Weights of a small transformer language model: a variant of Muon for these matrices.
Each number is 50 + 10 x the weight over its row's rms, rounded and kept within 0 to 99. Layers, rows and columns count from 0. The size before them is the row's rms in percent of the matrix's.

# layer 6 MLP down (transposed), 1216x448, rms 0.0334, rows 494-530, columns 128-191
101:55 65 48 51 49 54 56 57 48 30 49 37 37 53 53 50 23 48 54 42 50 43 47 48 32 61 31 61 46 37 51 55 54 53 47 42 39 54 47 50 46 33 49 53 69 44 55 56 48 37 33 33 50 53 48 75 46 50 54 53 54 65 49 28
097:42 49 69 57 58 53 56 46 43 57 64 47 37 31 55 55 35 53 38 49 64 37 64 40 46 56 62 38 26 50 36 52 42 59 62 49 48 58 45 48 52 42 33 60 60 52 47 53 49 40 37 55 69 55 49 65 62 52 52 55 34 51 63 60
101:44 92 63 62 61 50 35 48 44 54 40 58 39 26 65 56 64 55 56 36 44 50 48 37 50 49 43 50 61 42 50 64 69 58 36 44 49 64 56 55 61 47 50 34 45 40 49 47 45 47 51 41 67 47 55 39 66 45 46 65 43 44 44 45
105:50 71 43 48 55 54 46 36 41 48 43 56 53 43 58 53 41 54 47 47 35 62 42 52 72 69 57 28 39 65 30 40 49 67 69 58 45 38 59 58 47 52 43 53 40 52 54 64 38 49 57 59 80 68 56 37 73 47 36 61 49 54 43 53
109:57 55 35 66 59 37 43 56 46 49 37 23 38 57 55 58 41 62 53 35 46 50 20 46 55 49 58 50 46 60 34 65 56 54 63 48 48 45 43 48 38 35 34 43 67 46 35 29 50 46 54 54 44 59 49 44 48 68 40 42 57 32 56 57
098:57 56 41 53 52 45 50 49 36 53 61 55 40 41 46 47 72 37 37 38 41 51 34 52 46 54 58 39 56 51 60 45 58 41 58 52 38 55 48 57 52 43 36 63 73 47 53 61 17 42 41 55 42 52 61 48 52 47 56 44 43 43 46 23
102:65 41 35 37 36 55 67 48 45 52 38 47 39 44 55 34 42 58 61 43 31 54 72 30 52 62 48 42 52 38 51 41 42 46 36 48 50 52 44 49 70 44 68 59 47 54 66 44 55 46 56 39 55 57 25 42 22 63 49 42 35 58 51 43
100:61 56 54 52 48 49 44 53 47 34 64 46 48 45 46 54 43 66 52 52 45 53 42 57 47 54 46 32 41 59 40 45 49 53 57 61 36 52 62 59 52 42 59 24 39 27 66 43 41 73 66 63 53 48 45 58 53 45 47 53 55 44 48 47
105:52 45 45 54 47 41 42 50 37 54 63 42 39 43 31 54 57 63 52 54 38 45 63 34 49 47 46 46 63 61 49 62 55 55 56 44 52 43 51 39 27 47 47 38 46 43 41 38 48 62 45 51 38 36 63 48 30 34 39 50 40 21 36 54
093:67 43 40 56 50 66 70 60 64 44 53 45 44 51 37 38 52 53 45 58 34 42 54 61 49 65 54 54 55 47 48 43 39 43 49 32 38 56 71 47 29 42 46 48 33 42 56 55 39 56 40 52 58 40 48 59 58 45 42 74 42 31 36 33
100:33 55 65 46 39 27 50 36 32 53 27 49 39 39 47 47 49 46 26 62 61 59 53 43 44 47 37 61 50 53 39 57 65 58 60 51 55 53 65 58 52 42 43 49 40 41 48 64 47 52 38 55 46 59 36 53 44 60 37 51 32 55 47 61
091:45 50 50 68 45 59 49 50 44 38 52 52 52 51 51 52 53 46 42 36 44 44 41 38 36 47 43 61 33 56 56 43 50 65 41 52 45 70 60 45 63 54 48 59 64 50 43 41 47 57 44 40 47 35 34 59 29 56 48 61 60 66 49 60
104:42 57 34 36 67 49 50 45 38 54 58 58 56 40 60 38 52 50 43 50 57 43 54 48 51 63 35 49 65 73 49 68 47 58 37 52 54 45 53 43 46 62 59 48 58 59 41 43 69 52 60 50 53 52 45 44 58 62 49 47 60 43 33 54
106:38 71 37 52 50 60 43 45 31 36 58 50 64 50 40 39 48 50 51 52 54 56 53 49 29 52 52 68 51 38 64 34 60 55 50 59 64 52 58 31 63 56 63 57 42 35 73 48 40 51 45 56 56 60 45 47 53 67 53 46 38 55 54 57
102:55 52 58 59 51 50 54 40 49 53 38 59 53 49 29 57 46 32 53 41 50 42 64 35 30 64 56 65 53 38 33 28 35 42 60 26 40 52 58 57 49 50 52 33 57 40 45 62 56 38 37 59 54 36 63 60 34 65 39 50 64 42 63 62
100:57 31 56 51 43 45 46 52 55 35 54 46 45 63 71 46 63 22 65 29 28 41 43 46 38 23 49 45 60 40 52 38 41 45 64 49 56 43 47 53 56 42 55 41 44 61 57 43 55 39 51 52 44 53 44 26 58 61 35 32 51 46 45 59
097:49 50 55 55 43 43 37 57 43 52 58 58 53 49 46 60 38 47 46 38 56 45 60 54 42 41 61 65 47 36 30 43 46 54 60 48 36 58 56 55 50 72 58 39 48 56 35 56 48 46 50 41 57 73 48 58 46 46 55 50 53 29 68 50
103:46 52 59 38 37 58 36 47 51 42 63 55 54 31 43 45 55 55 66 41 47 65 47 52 51 47 47 53 53 65 56 49 43 65 43 49 42 45 35 59 48 49 58 51 67 30 37 52 55 39 59 56 54 58 52 58 51 69 42 55 29 49 33 46
101:54 51 74 64 42 51 57 61 51 64 61 44 53 39 58 44 46 54 60 66 49 56 48 45 45 53 55 38 29 35 54 39 55 37 46 50 38 58 49 33 41 38 54 39 60 57 46 48 38 42 48 43 40 50 61 54 36 40 43 60 54 55 32 61
094:43 65 37 42 59 41 45 45 56 53 42 61 36 55 43 48 27 60 60 32 55 35 42 58 72 47 46 55 42 54 46 56 57 51 61 28 63 46 44 51 40 47 40 51 55 41 50 50 60 58 71 51 52 56 49 55 43 25 54 46 59 46 63 46
095:54 33 36 49 48 52 49 44 54 80 51 49 48 51 40 47 68 41 39 44 45 67 64 56 50 52 40 58 36 49 41 47 35 52 34 63 61 35 33 54 72 45 35 48 37 32 50 39 58 27 48 64 38 55 52 59 29 61 47 46 46 66 44 46
122:28 64 51 57 51 54 48 40 46 65 51 58 54 50 37 41 33 46 58 49 51 14 58 66 65 51 60 42 36 39 52 70 60 63 42 56 39 42 47 29 58 63 31 42 38 38 51 40 46 28 53 52 42 43 44 48 51 63 43 79 46 49 52 52
104:46 62 26 53 65 54 63 48 52 50 50 46 52 38 41 57 60 46 52 44 51 41 40 37 55 37 44 48 40 51 49 56 54 39 50 57 47 40 46 51 60 47 59 45 50 64 57 50 51 46 41 36 28 44 49 54 58 61 38 58 57 46 55 39
102:36 70 60 44 49 32 67 46 39 49 42 44 42 45 55 40 49 53 40 51 52 56 45 46 47 41 56 50 41 35 47 53 50 56 59 61 65 24 37 45 69 48 81 52 51 54 55 63 54 44 72 36 43 57 33 61 41 51 38 54 38 55 46 41
098:48 47 46 59 57 54 57 50 57 51 52 54 56 42 68 72 50 55 53 50 48 39 47 49 64 46 30 38 55 37 39 34 48 57 54 66 52 62 46 19 51 62 56 35 56 47 50 49 61 62 42 62 51 46 50 48 50 43 52 50 69 38 37 63
098:48 61 38 54 56 44 34 52 53 46 41 45 45 49 51 40 45 42 40 64 61 46 58 60 64 54 49 53 53 64 48 53 60 57 55 28 43 48 57 54 47 58 47 56 37 36 35 54 37 46 46 42 66 31 47 63 58 55 43 67 40 60 54 47
097:32 50 61 54 34 51 36 58 48 55 51 62 49 58 52 77 36 49 38 53 61 43 40 37 48 41 38 46 31 51 46 47 45 58 72 55 59 56 47 55 55 57 28 56 53 44 54 41 55 42 40 67 45 48 38 55 53 45 62 51 51 32 39 71
100:52 57 44 58 52 50 39 53 56 33 53 48 46 39 67 59 60 53 67 43 64 49 51 53 53 29 39 43 49 28 39 50 46 59 26 67 50 37 50 34 42 65 53 46 45 38 59 37 40 31 62 47 57 54 38 48 36 49 55 55 63 42 40 66
104:58 47 61 40 50 37 57 59 34 42 37 64 36 55 48 46 54 53 60 42 27 38 48 48 48 57 33 56 58 51 49 57 57 35 65 40 57 53 57 63 45 46 48 56 42 49 64 38 53 40 60 46 60 47 64 49 40 33 62 44 41 49 57 35
104:46 31 42 49 59 52 19 36 46 54 54 57 46 58 43 45 55 43 48 50 51 43 43 43 51 52 49 60 35 40 55 51 54 66 65 37 59 46 59 50 46 53 56 41 44 67 68 50 59 63 38 35 35 53 50 32 45 45 65 51 38 55 53 42
100:46 62 48 49 49 68 47 54 46 43 43 49 42 34 43 28 49 52 44 59 37 53 43 41 65 61 54 66 44 60 43 42 45 55 41 64 50 55 48 43 67 51 58 74 55 38 56 69 60 35 64 48 55 53 41 48 54 55 36 69 41 57 51 35
095:60 56 51 55 39 42 45 40 54 65 41 57 40 62 53 60 60 59 47 71 47 56 61 71 38 42 46 13 77 45 48 46 46 61 40 54 70 53 51 36 47 55 51 62 50 47 74 61 54 49 59 52 58 52 56 59 50 53 44 38 52 42 66 45
102:64 28 49 20 61 38 56 55 62 57 57 56 54 60 57 61 59 57 42 52 54 34 30 47 48 46 48 48 54 44 65 42 40 50 53 56 49 32 26 58 36 40 50 35 62 34 45 54 49 37 39 60 51 67 42 46 59 45 61 55 56 64 62 61
102:45 61 60 59 48 50 46 55 51 33 50 38 57 34 68 54 45 52 40 42 38 61 61 54 46 44 57 29 54 50 63 38 53 43 35 51 47 55 32 65 56 66 67 55 54 58 58 59 49 25 42 55 54 43 50 74 39 41 65 53 61 48 48 73
101:44 66 33 50 58 39 46 68 60 45 60 51 50 61 42 46 56 36 44 42 51 61 57 68 52 54 57 34 42 49 46 52 59 58 50 35 36 28 48 51 40 37 54 36 48 46 48 45 42 39 48 42 48 49 50 65 51 33 36 45 57 55 25 40
101:67 51 50 61 51 48 47 37 70 48 29 48 55 56 31 39 45 36 71 54 42 55 42 63 39 44 37 44 52 72 59 61 52 44 44 53 65 55 56 36 38 36 52 60 42 52 65 34 62 37 50 73 47 45 50 60 36 60 42 46 63 63 44 38
097:52 54 57 61 46 70 55 45 54 35 62 43 43 54 49 45 34 37 33 48 44 55 50 31 51 60 16 52 43 43 56 42 46 46 51 37 35 47 60 55 23 48 52 50 43 61 66 47 61 61 45 40 43 70 48 54 67 40 54 56 48 56 38 41
# layer 6 MLP gate, 1216x448, rms 0.0342, rows 495-530, columns 128-191
099:38 60 44 55 60 55 45 89 51 53 40 25 46 54 44 56 43 69 50 52 64 55 68 58 37 63 56 59 32 63 47 43 61 39 45 59 40 61 33 49 52 51 63 63 34 52 73 43 37 54 37 48 43 39 49 69 48 54 33 55 38 55 59 53
102:56 60 50 52 42 33 36 34 28 51 41 61 59 68 55 56 60 62 60 35 54 37 63 55 51 41 57 45 29 56 47 30 45 46 25 41 33 47 55 62 58 59 65 55 32 51 55 60 47 38 61 50 52 65 53 40 50 46 41 40 60 61 34 49
110:64 30 55 53 54 36 37 43 45 41 41 63 60 41 59 54 66 59 47 36 46 26 51 56 62 72 49 66 44 47 61 54 45 47 51 72 42 32 48 55 59 64 50 55 40 53 45 62 43 41 55 50 50 49 51 63 45 62 51 34 64 63 50 55
104:56 69 50 26 43 32 42 38 60 61 54 64 57 43 47 58 51 42 55 57 41 29 45 53 65 44 38 48 47 42 49 37 57 59 40 52 61 63 50 60 39 63 58 47 57 35 40 32 38 65 63 39 62 34 65 59 58 53 48 52 62 53 53 68
102:46 68 65 45 35 50 40 37 48 67 40 43 55 66 65 55 42 72 49 32 34 45 53 60 48 45 54 52 69 25 30 37 49 45 43 59 50 42 44 48 52 63 63 51 55 55 42 59 45 46 43 48 60 59 37 32 43 41 74 64 44 48 46 48
104:53 72 46 40 40 71 49 41 56 39 47 32 47 51 59 49 50 58 54 49 56 52 53 62 59 59 35 60 35 59 56 55 45 29 54 37 57 64 47 70 58 55 41 47 50 54 46 60 64 25 74 44 59 50 44 51 46 43 74 40 45 73 55 37
103:34 56 37 52 60 50 50 49 64 64 52 41 42 33 65 54 45 55 42 36 52 54 55 52 36 34 39 51 31 52 38 55 36 61 48 58 62 60 65 38 53 36 52 51 43 32 39 49 68 58 54 48 50 73 66 55 52 56 55 33 48 47 42 67
107:53 58 58 51 52 54 51 54 49 51 46 66 44 49 55 38 56 54 46 53 44 49 59 69 57 62 48 69 58 31 47 43 51 57 39 53 28 55 51 41 55 47 44 55 67 45 55 54 32 62 47 36 59 55 49 68 50 54 49 49 58 50 34 68
102:33 47 57 56 43 68 39 66 44 47 39 51 58 58 47 64 56 63 52 58 51 46 44 47 36 41 34 53 43 48 51 68 48 50 60 48 58 45 42 49 55 44 59 47 53 46 54 50 41 57 42 43 39 53 36 55 54 44 58 55 32 57 41 57
098:53 55 47 43 56 30 54 44 42 52 44 40 83 50 40 61 47 64 50 58 48 64 71 68 47 52 49 41 54 37 43 72 69 44 40 39 54 56 37 59 45 54 53 43 41 40 48 60 69 52 45 40 47 39 32 48 54 57 39 33 58 49 39 49
093:39 55 48 45 35 42 49 56 67 62 50 58 46 68 70 45 52 54 41 59 50 65 29 54 60 52 91 66 53 49 53 47 32 43 44 51 47 34 62 49 57 57 60 50 56 51 49 66 54 44 53 57 64 44 38 47 50 50 65 35 40 39 47 40
102:59 44 57 47 45 60 44 56 52 49 53 53 59 50 40 60 47 74 60 38 70 33 29 32 59 40 43 39 52 27 57 44 46 38 39 52 55 34 43 48 45 48 51 44 57 35 43 61 39 50 66 41 54 55 47 46 47 48 56 44 50 55 61 51
106:48 51 45 41 50 45 34 56 41 40 61 23 53 68 53 57 52 57 35 62 68 33 59 55 59 55 55 53 36 36 39 57 51 43 47 41 47 51 41 43 53 43 48 41 55 71 73 65 27 39 57 58 59 42 64 59 68 40 37 44 58 41 45 48
104:45 46 76 43 30 39 64 57 55 43 35 40 58 71 38 50 45 47 46 43 32 64 53 63 57 36 50 40 49 58 52 49 50 42 26 49 35 27 66 61 60 53 43 47 53 54 46 41 33 76 58 33 48 49 72 46 62 48 56 41 39 63 48 33
103:59 51 52 82 61 40 40 32 58 50 36 47 43 55 61 46 41 56 40 54 60 42 49 60 62 43 51 38 41 52 57 50 32 54 57 39 35 59 52 58 38 44 46 37 48 53 43 63 45 44 34 35 62 48 58 62 47 60 47 57 48 45 51 42
096:38 56 49 33 50 52 57 54 61 45 42 55 30 55 45 66 31 53 48 55 59 56 52 63 47 61 55 50 46 47 63 62 28 47 52 45 36 54 61 55 49 67 63 51 59 48 54 68 37 32 42 58 47 44 42 35 46 56 67 50 40 39 61 53
100:53 41 58 64 52 54 53 79 43 52 55 62 55 43 23 62 37 63 51 46 56 54 47 55 65 44 42 47 67 53 55 73 53 54 50 46 57 52 59 38 34 41 66 54 46 49 60 61 47 40 50 47 45 57 49 33 48 60 70 62 49 49 67 57
097:61 50 45 61 69 44 52 77 51 47 46 37 47 55 58 59 61 51 64 51 60 39 57 61 63 47 66 66 46 57 44 58 59 41 55 32 60 41 55 66 64 31 48 55 65 59 53 51 65 62 61 72 82 52 45 54 68 55 40 61 40 41 55 37
096:56 54 53 55 48 47 48 57 47 49 55 58 57 50 62 46 45 65 46 50 60 50 41 58 50 55 51 48 35 63 52 63 51 50 56 50 57 62 47 59 48 47 39 51 42 51 45 59 43 63 36 46 42 42 41 55 61 45 57 25 24 39 51 43
091:45 50 45 50 38 56 57 40 51 46 37 46 30 47 55 66 37 63 42 50 38 45 58 59 41 50 32 61 57 55 42 52 16 41 36 45 41 57 65 53 47 53 38 48 60 52 61 53 40 34 45 64 59 57 64 49 55 61 63 50 37 57 57 54
125:43 56 50 53 58 39 44 52 29 53 66 62 52 29 70 53 44 55 35 49 51 42 67 66 46 32 50 53 47 36 51 63 65 66 34 43 58 59 54 48 58 69 33 56 55 65 40 52 50 45 53 44 43 45 62 52 43 41 55 56 48 64 52 70
104:39 51 44 46 36 61 61 50 32 38 50 52 64 46 47 60 52 42 54 43 58 43 49 53 58 47 50 45 55 53 61 57 47 60 22 54 38 28 58 65 52 45 60 42 39 63 52 51 52 55 57 69 57 45 47 41 35 40 62 52 33 36 73 52
104:60 46 31 68 41 51 47 30 48 63 48 45 50 52 36 54 50 41 58 40 59 41 29 55 49 51 50 47 45 42 39 42 55 34 52 54 39 47 47 50 33 19 39 43 60 47 47 21 57 40 57 58 33 60 78 48 57 59 50 50 39 50 52 31
102:59 73 39 50 47 58 48 53 55 59 62 61 29 29 47 58 48 36 58 48 22 49 49 65 40 44 56 46 38 55 45 51 57 37 58 40 35 39 48 41 41 56 40 65 46 40 50 55 40 26 47 52 46 33 68 54 46 46 40 62 49 43 63 51
101:50 61 31 49 50 22 34 55 62 53 43 33 49 49 37 50 61 62 48 49 59 64 38 42 60 55 61 28 28 50 44 52 50 41 58 52 41 69 47 58 49 56 47 48 51 48 61 65 44 54 56 58 56 45 54 37 60 50 36 49 48 66 62 59
096:63 44 51 46 52 41 50 53 57 36 42 51 46 46 36 50 39 48 44 34 56 35 49 45 53 40 57 50 50 42 43 54 32 58 52 52 52 57 57 51 40 60 43 47 46 45 66 46 54 56 46 46 53 56 66 67 53 66 50 55 50 41 50 49
096:53 51 48 34 69 61 64 58 48 38 45 53 59 44 46 50 49 54 42 33 60 43 45 61 62 42 51 45 43 62 23 44 46 52 37 46 48 43 61 50 42 61 39 45 52 59 47 34 65 47 29 48 54 43 58 68 36 47 51 61 49 45 49 40
108:45 55 44 44 50 57 61 37 58 55 48 54 56 44 54 68 69 35 60 29 66 58 66 38 38 59 72 55 62 51 40 65 62 68 28 39 14 47 67 53 55 37 42 29 49 43 46 41 55 52 62 65 45 17 51 49 59 57 57 49 58 56 54 59
103:37 59 55 54 56 46 43 58 43 48 63 32 52 35 65 53 56 51 25 49 49 49 35 63 54 57 53 51 43 50 54 67 40 59 51 58 44 47 48 46 51 58 54 39 54 68 57 48 52 29 48 58 56 50 44 54 55 46 39 56 54 69 36 37
102:44 70 51 42 54 41 21 60 50 71 49 40 49 57 53 35 52 48 40 67 36 73 41 45 75 40 70 35 56 35 37 41 29 41 59 54 47 60 23 48 78 40 55 38 27 59 35 42 47 47 59 53 63 48 39 64 53 51 71 42 48 55 37 41
097:67 61 52 29 46 46 28 58 53 35 47 48 24 44 47 58 55 78 50 52 44 54 52 59 45 46 36 31 50 61 60 55 58 39 49 40 69 68 63 48 40 35 56 43 60 60 53 55 59 43 48 70 52 30 51 61 65 57 56 55 42 41 56 49
103:31 44 51 37 33 59 59 42 38 51 61 41 66 64 63 63 61 48 49 64 52 50 61 55 44 50 54 59 59 51 50 50 58 46 41 52 39 48 51 26 53 53 44 54 21 61 61 60 54 54 54 50 61 38 51 45 56 58 46 52 49 47 39 76
101:33 45 60 60 65 41 52 50 66 64 59 38 63 58 63 47 59 50 51 42 51 49 55 37 54 43 40 49 48 49 50 58 61 51 39 33 58 33 64 56 17 48 56 57 45 45 59 37 61 33 59 36 68 49 40 49 50 39 53 54 41 72 27 54
095:58 24 50 23 63 48 52 35 42 53 37 63 34 66 64 51 53 59 50 59 39 55 48 57 39 62 66 43 35 50 34 34 55 57 44 44 46 51 22 55 48 47 47 58 52 41 50 47 39 53 48 43 43 45 40 46 40 56 52 52 53 27 51 52
099:52 48 50 58 34 40 49 56 54 45 46 44 52 51 52 50 49 45 55 56 44 58 47 37 47 59 42 78 47 59 45 56 37 56 48 44 43 47 60 67 36 56 35 43 61 47 36 72 47 39 59 63 60 51 49 41 54 59 68 48 52 45 47 38
099:37 55 63 36 43 43 64 51 49 58 44 44 54 53 45 53 47 55 44 57 68 65 53 63 59 77 39 58 50 50 68 55 43 38 31 45 60 42 38 48 67 55 52 41 40 69 60 50 66 58 50 41 41 55 57 52 29 57 43 54 45 50 55 56
# layer 6 MLP up, 1216x448, rms 0.0326, rows 495-530, columns 128-191
096:52 52 39 63 32 78 55 59 51 45 44 34 44 45 48 55 62 45 32 24 60 35 54 57 42 58 53 53 54 40 64 68 57 37 56 49 71 26 51 57 44 50 52 48 46 53 46 46 47 60 44 45 54 64 53 55 53 30 58 55 44 58 56 46
105:57 43 66 64 37 55 37 48 31 48 41 57 65 51 53 46 49 49 53 47 47 43 43 44 50 48 45 52 41 44 39 60 62 54 43 49 36 47 54 53 32 45 35 35 53 50 49 56 66 57 49 62 41 42 61 56 46 73 48 59 43 54 59 56
107:37 49 61 61 38 65 40 36 61 51 49 56 48 52 65 51 36 39 31 52 27 58 50 41 50 64 40 40 52 55 38 46 39 70 54 66 46 44 56 41 39 58 35 66 43 43 57 58 53 47 48 64 71 68 48 46 63 51 29 36 44 58 50 32
105:65 62 45 59 44 52 48 49 56 62 25 63 43 55 45 42 38 60 47 42 70 59 34 60 50 66 38 48 69 57 53 67 67 52 48 35 43 34 67 31 50 28 45 37 55 39 29 48 47 51 41 41 53 37 67 49 54 29 52 45 46 45 49 55
100:49 42 58 43 38 54 57 57 53 37 50 49 57 38 39 38 37 28 59 23 49 47 32 48 70 49 55 43 29 38 47 56 49 51 59 53 57 57 56 49 47 41 52 46 39 62 45 36 47 22 48 57 33 45 54 46 72 61 43 59 58 39 40 51
095:61 46 33 28 63 45 57 47 50 52 45 35 37 56 65 33 58 57 55 52 38 57 49 61 48 42 55 56 52 48 51 47 35 29 54 41 47 44 43 51 49 51 46 50 42 44 59 53 47 53 49 55 42 46 29 47 48 65 51 46 31 45 54 45
111:36 55 72 42 51 51 53 27 48 38 44 60 45 54 33 56 46 54 56 42 27 66 42 73 50 42 50 54 50 40 42 57 46 39 45 49 41 51 58 42 51 29 54 48 48 53 42 61 51 45 61 41 45 62 53 48 43 60 51 56 58 56 48 48
102:55 43 57 42 70 54 46 41 55 59 61 39 64 45 35 46 41 48 51 42 60 60 37 53 54 63 54 69 70 57 50 48 30 41 44 46 66 45 39 26 67 70 26 46 46 44 64 57 39 41 51 50 56 42 30 43 43 61 51 58 48 31 44 64
101:56 48 39 35 63 68 51 51 55 49 53 53 49 60 41 50 53 47 48 39 40 54 24 45 56 46 57 49 75 38 39 39 50 48 42 60 60 55 63 51 55 78 71 48 53 65 55 52 46 45 43 48 53 46 45 68 44 54 49 38 48 64 60 51
093:31 42 44 57 38 58 42 43 53 55 54 30 37 60 44 40 42 51 42 53 63 52 32 53 51 63 47 47 35 24 29 59 49 46 48 32 55 40 57 47 45 28 53 56 48 57 47 44 61 48 50 48 46 47 41 50 55 39 42 45 44 52 44 42
090:41 48 59 59 32 61 28 55 56 63 55 46 57 53 52 57 45 38 55 45 62 47 51 43 36 50 59 35 40 56 64 66 63 64 43 60 56 55 31 54 69 53 63 42 58 36 48 41 48 42 50 72 59 35 56 65 61 59 38 33 59 50 52 55
099:61 64 56 49 35 66 54 38 43 58 48 63 48 64 47 60 56 64 35 29 49 30 25 48 69 61 64 55 59 56 51 44 58 41 56 57 44 54 66 41 50 61 46 51 39 44 52 38 52 35 51 43 47 61 45 44 31 56 31 57 48 41 42 64
108:36 59 46 44 41 35 44 54 50 54 44 53 28 68 38 43 38 52 48 29 64 52 46 55 55 40 57 63 37 32 60 53 49 36 55 59 45 67 49 52 48 40 50 48 47 34 47 45 55 48 42 50 56 50 45 48 54 52 42 36 50 70 46 65
103:44 74 49 37 40 46 48 50 50 33 34 71 59 47 40 49 54 38 60 51 32 44 50 51 31 45 47 61 63 54 36 29 36 51 39 41 45 44 58 40 38 47 57 76 58 54 71 62 50 46 46 48 19 61 45 57 48 65 57 47 65 49 61 47
103:55 56 43 41 64 57 71 38 48 46 34 38 40 49 58 61 51 53 51 47 31 44 49 52 54 48 42 48 61 60 41 53 43 41 52 71 40 46 37 41 53 47 54 64 51 59 46 26 39 46 38 57 49 51 45 53 39 48 61 36 42 41 48 62
097:55 45 61 46 48 45 51 57 41 46 48 47 46 60 44 49 36 53 55 68 55 68 53 45 51 48 53 59 51 34 49 63 43 44 58 33 53 36 34 44 66 49 59 52 46 58 47 54 57 39 57 65 67 38 44 73 32 40 57 61 38 42 46 54
096:63 49 79 44 74 61 62 56 53 52 35 59 62 36 38 32 53 43 46 60 52 58 53 57 44 53 60 48 66 54 42 54 53 60 58 58 38 40 59 56 38 67 41 44 58 56 43 45 34 50 42 64 61 57 58 47 62 42 62 54 46 52 52 64
100:74 44 54 53 44 60 43 58 48 45 54 50 38 51 57 61 59 39 44 59 41 60 47 39 32 48 43 30 43 49 50 58 54 41 51 53 32 69 57 36 53 50 32 38 54 49 70 61 33 36 35 50 38 42 47 40 62 48 44 58 48 37 58 46
099:62 44 50 36 42 55 49 74 36 46 60 34 44 33 44 56 46 39 38 54 52 44 55 36 54 46 50 66 52 58 63 45 36 51 57 57 52 44 40 53 63 49 38 52 49 47 48 64 61 50 52 51 59 49 46 58 32 56 53 53 28 54 72 31
096:41 60 47 39 36 60 48 58 68 50 44 45 42 47 56 41 35 46 36 59 52 68 42 45 62 54 48 37 53 51 48 43 54 48 37 49 51 48 45 57 62 37 41 36 42 47 50 63 50 52 67 40 69 51 47 63 51 55 41 39 64 48 48 63
109:50 46 63 47 55 59 51 48 36 52 41 59 34 58 55 48 49 53 58 39 45 53 55 42 25 49 36 77 42 39 48 52 57 66 46 37 56 41 57 61 46 52 64 40 51 52 65 39 46 63 36 44 41 43 57 35 57 50 42 42 59 46 50 48
105:50 55 39 49 44 61 42 53 57 34 52 47 45 37 65 51 63 47 56 70 40 64 45 43 55 35 59 64 41 31 45 49 33 47 67 42 42 45 60 57 41 57 45 35 50 51 49 50 31 49 62 51 44 41 42 51 30 52 50 56 38 55 65 33
095:48 69 66 48 55 55 44 37 42 48 39 50 40 38 42 58 53 42 75 42 46 48 58 65 42 47 69 45 60 56 60 55 52 25 53 54 38 60 51 54 44 41 75 50 61 67 57 51 49 43 43 41 54 52 65 58 48 45 47 52 58 68 46 60
102:45 68 64 55 63 76 54 39 40 38 36 60 46 67 52 51 58 46 44 60 37 56 53 52 60 35 50 32 34 55 36 49 48 50 64 39 49 60 49 54 35 49 22 50 62 37 53 34 67 32 51 61 46 51 42 32 55 44 28 56 52 43 56 41
095:58 47 48 51 45 59 51 24 71 69 45 54 47 56 52 47 37 47 50 59 55 57 53 46 70 51 54 56 41 49 57 53 41 68 62 43 62 47 52 58 59 58 45 60 39 43 56 42 50 43 50 34 60 42 38 39 39 69 58 58 60 32 62 42
100:48 61 66 58 51 50 36 59 55 47 54 39 50 54 53 55 52 46 53 72 41 60 61 36 38 73 53 56 43 45 32 50 41 38 57 46 52 75 33 46 43 54 72 60 69 59 48 56 47 63 50 23 58 45 70 54 49 55 38 40 55 57 42 60
096:50 58 41 48 44 63 39 55 49 56 49 53 58 64 34 56 73 31 51 61 42 51 48 69 56 49 56 35 41 44 43 49 44 52 58 54 46 29 33 52 45 53 42 48 57 54 66 46 50 45 50 42 33 85 41 57 47 48 59 54 52 54 65 50
106:40 46 37 61 51 33 25 49 54 56 54 49 44 62 42 40 42 50 64 54 35 63 44 39 46 32 56 50 65 56 50 58 47 31 56 52 56 49 65 32 50 60 54 43 57 47 60 56 45 55 67 51 44 56 48 68 44 67 59 46 48 58 60 49
105:46 48 53 47 46 56 29 58 44 44 58 40 36 48 62 43 26 51 36 44 57 45 42 46 63 57 72 59 60 46 63 36 35 56 49 55 51 46 63 70 63 36 54 45 66 58 47 50 54 61 53 43 44 48 51 40 52 51 39 41 67 41 53 50
098:44 45 50 49 38 40 44 56 47 55 43 63 43 47 42 66 41 41 59 57 49 44 47 39 53 54 67 36 50 56 52 34 67 37 32 40 62 55 52 33 53 43 47 65 40 42 60 61 50 49 64 59 57 50 70 57 58 41 43 61 59 39 51 42
096:28 52 51 43 35 34 37 49 48 60 60 50 32 54 50 41 40 32 39 49 59 55 44 25 61 64 39 45 44 54 26 58 63 42 58 49 66 47 37 63 57 42 30 57 49 45 44 50 49 49 55 60 63 42 55 48 52 48 58 36 54 43 43 59
101:58 48 62 54 64 53 51 59 54 56 45 60 63 49 54 29 48 62 54 61 54 40 37 50 39 49 51 48 36 53 61 36 52 50 40 62 49 55 42 64 57 58 40 42 61 53 60 66 50 45 40 57 45 41 56 46 53 38 51 64 44 31 54 48
104:54 58 38 46 52 45 45 51 47 39 30 50 40 49 44 35 60 46 39 55 39 46 53 62 47 41 52 41 50 36 62 60 61 47 36 49 43 67 52 25 57 45 59 43 55 44 38 60 44 52 28 41 49 43 30 51 33 56 61 58 63 40 63 46
098:53 64 55 58 61 58 58 44 62 57 50 55 53 47 61 58 52 58 46 54 51 42 25 60 47 51 55 36 67 49 38 54 49 62 58 46 32 45 50 45 40 58 40 56 64 37 48 56 51 49 57 44 53 73 48 44 57 49 53 48 54 62 39 36
104:62 49 64 51 44 47 53 55 58 39 47 57 32 28 61 31 35 49 36 51 34 59 45 59 45 61 52 56 50 53 39 73 51 28 55 40 43 53 66 64 56 39 42 33 50 39 50 71 50 34 34 63 47 45 39 35 53 58 67 45 49 41 65 52
102:61 40 56 28 45 67 39 46 69 52 51 57 61 43 59 45 52 57 49 07 53 44 40 44 48 44 62 54 53 44 43 51 36 54 42 36 43 46 49 29 33 45 58 59 47 60 45 65 43 72 44 54 46 65 47 49 75 43 59 38 37 52 49 66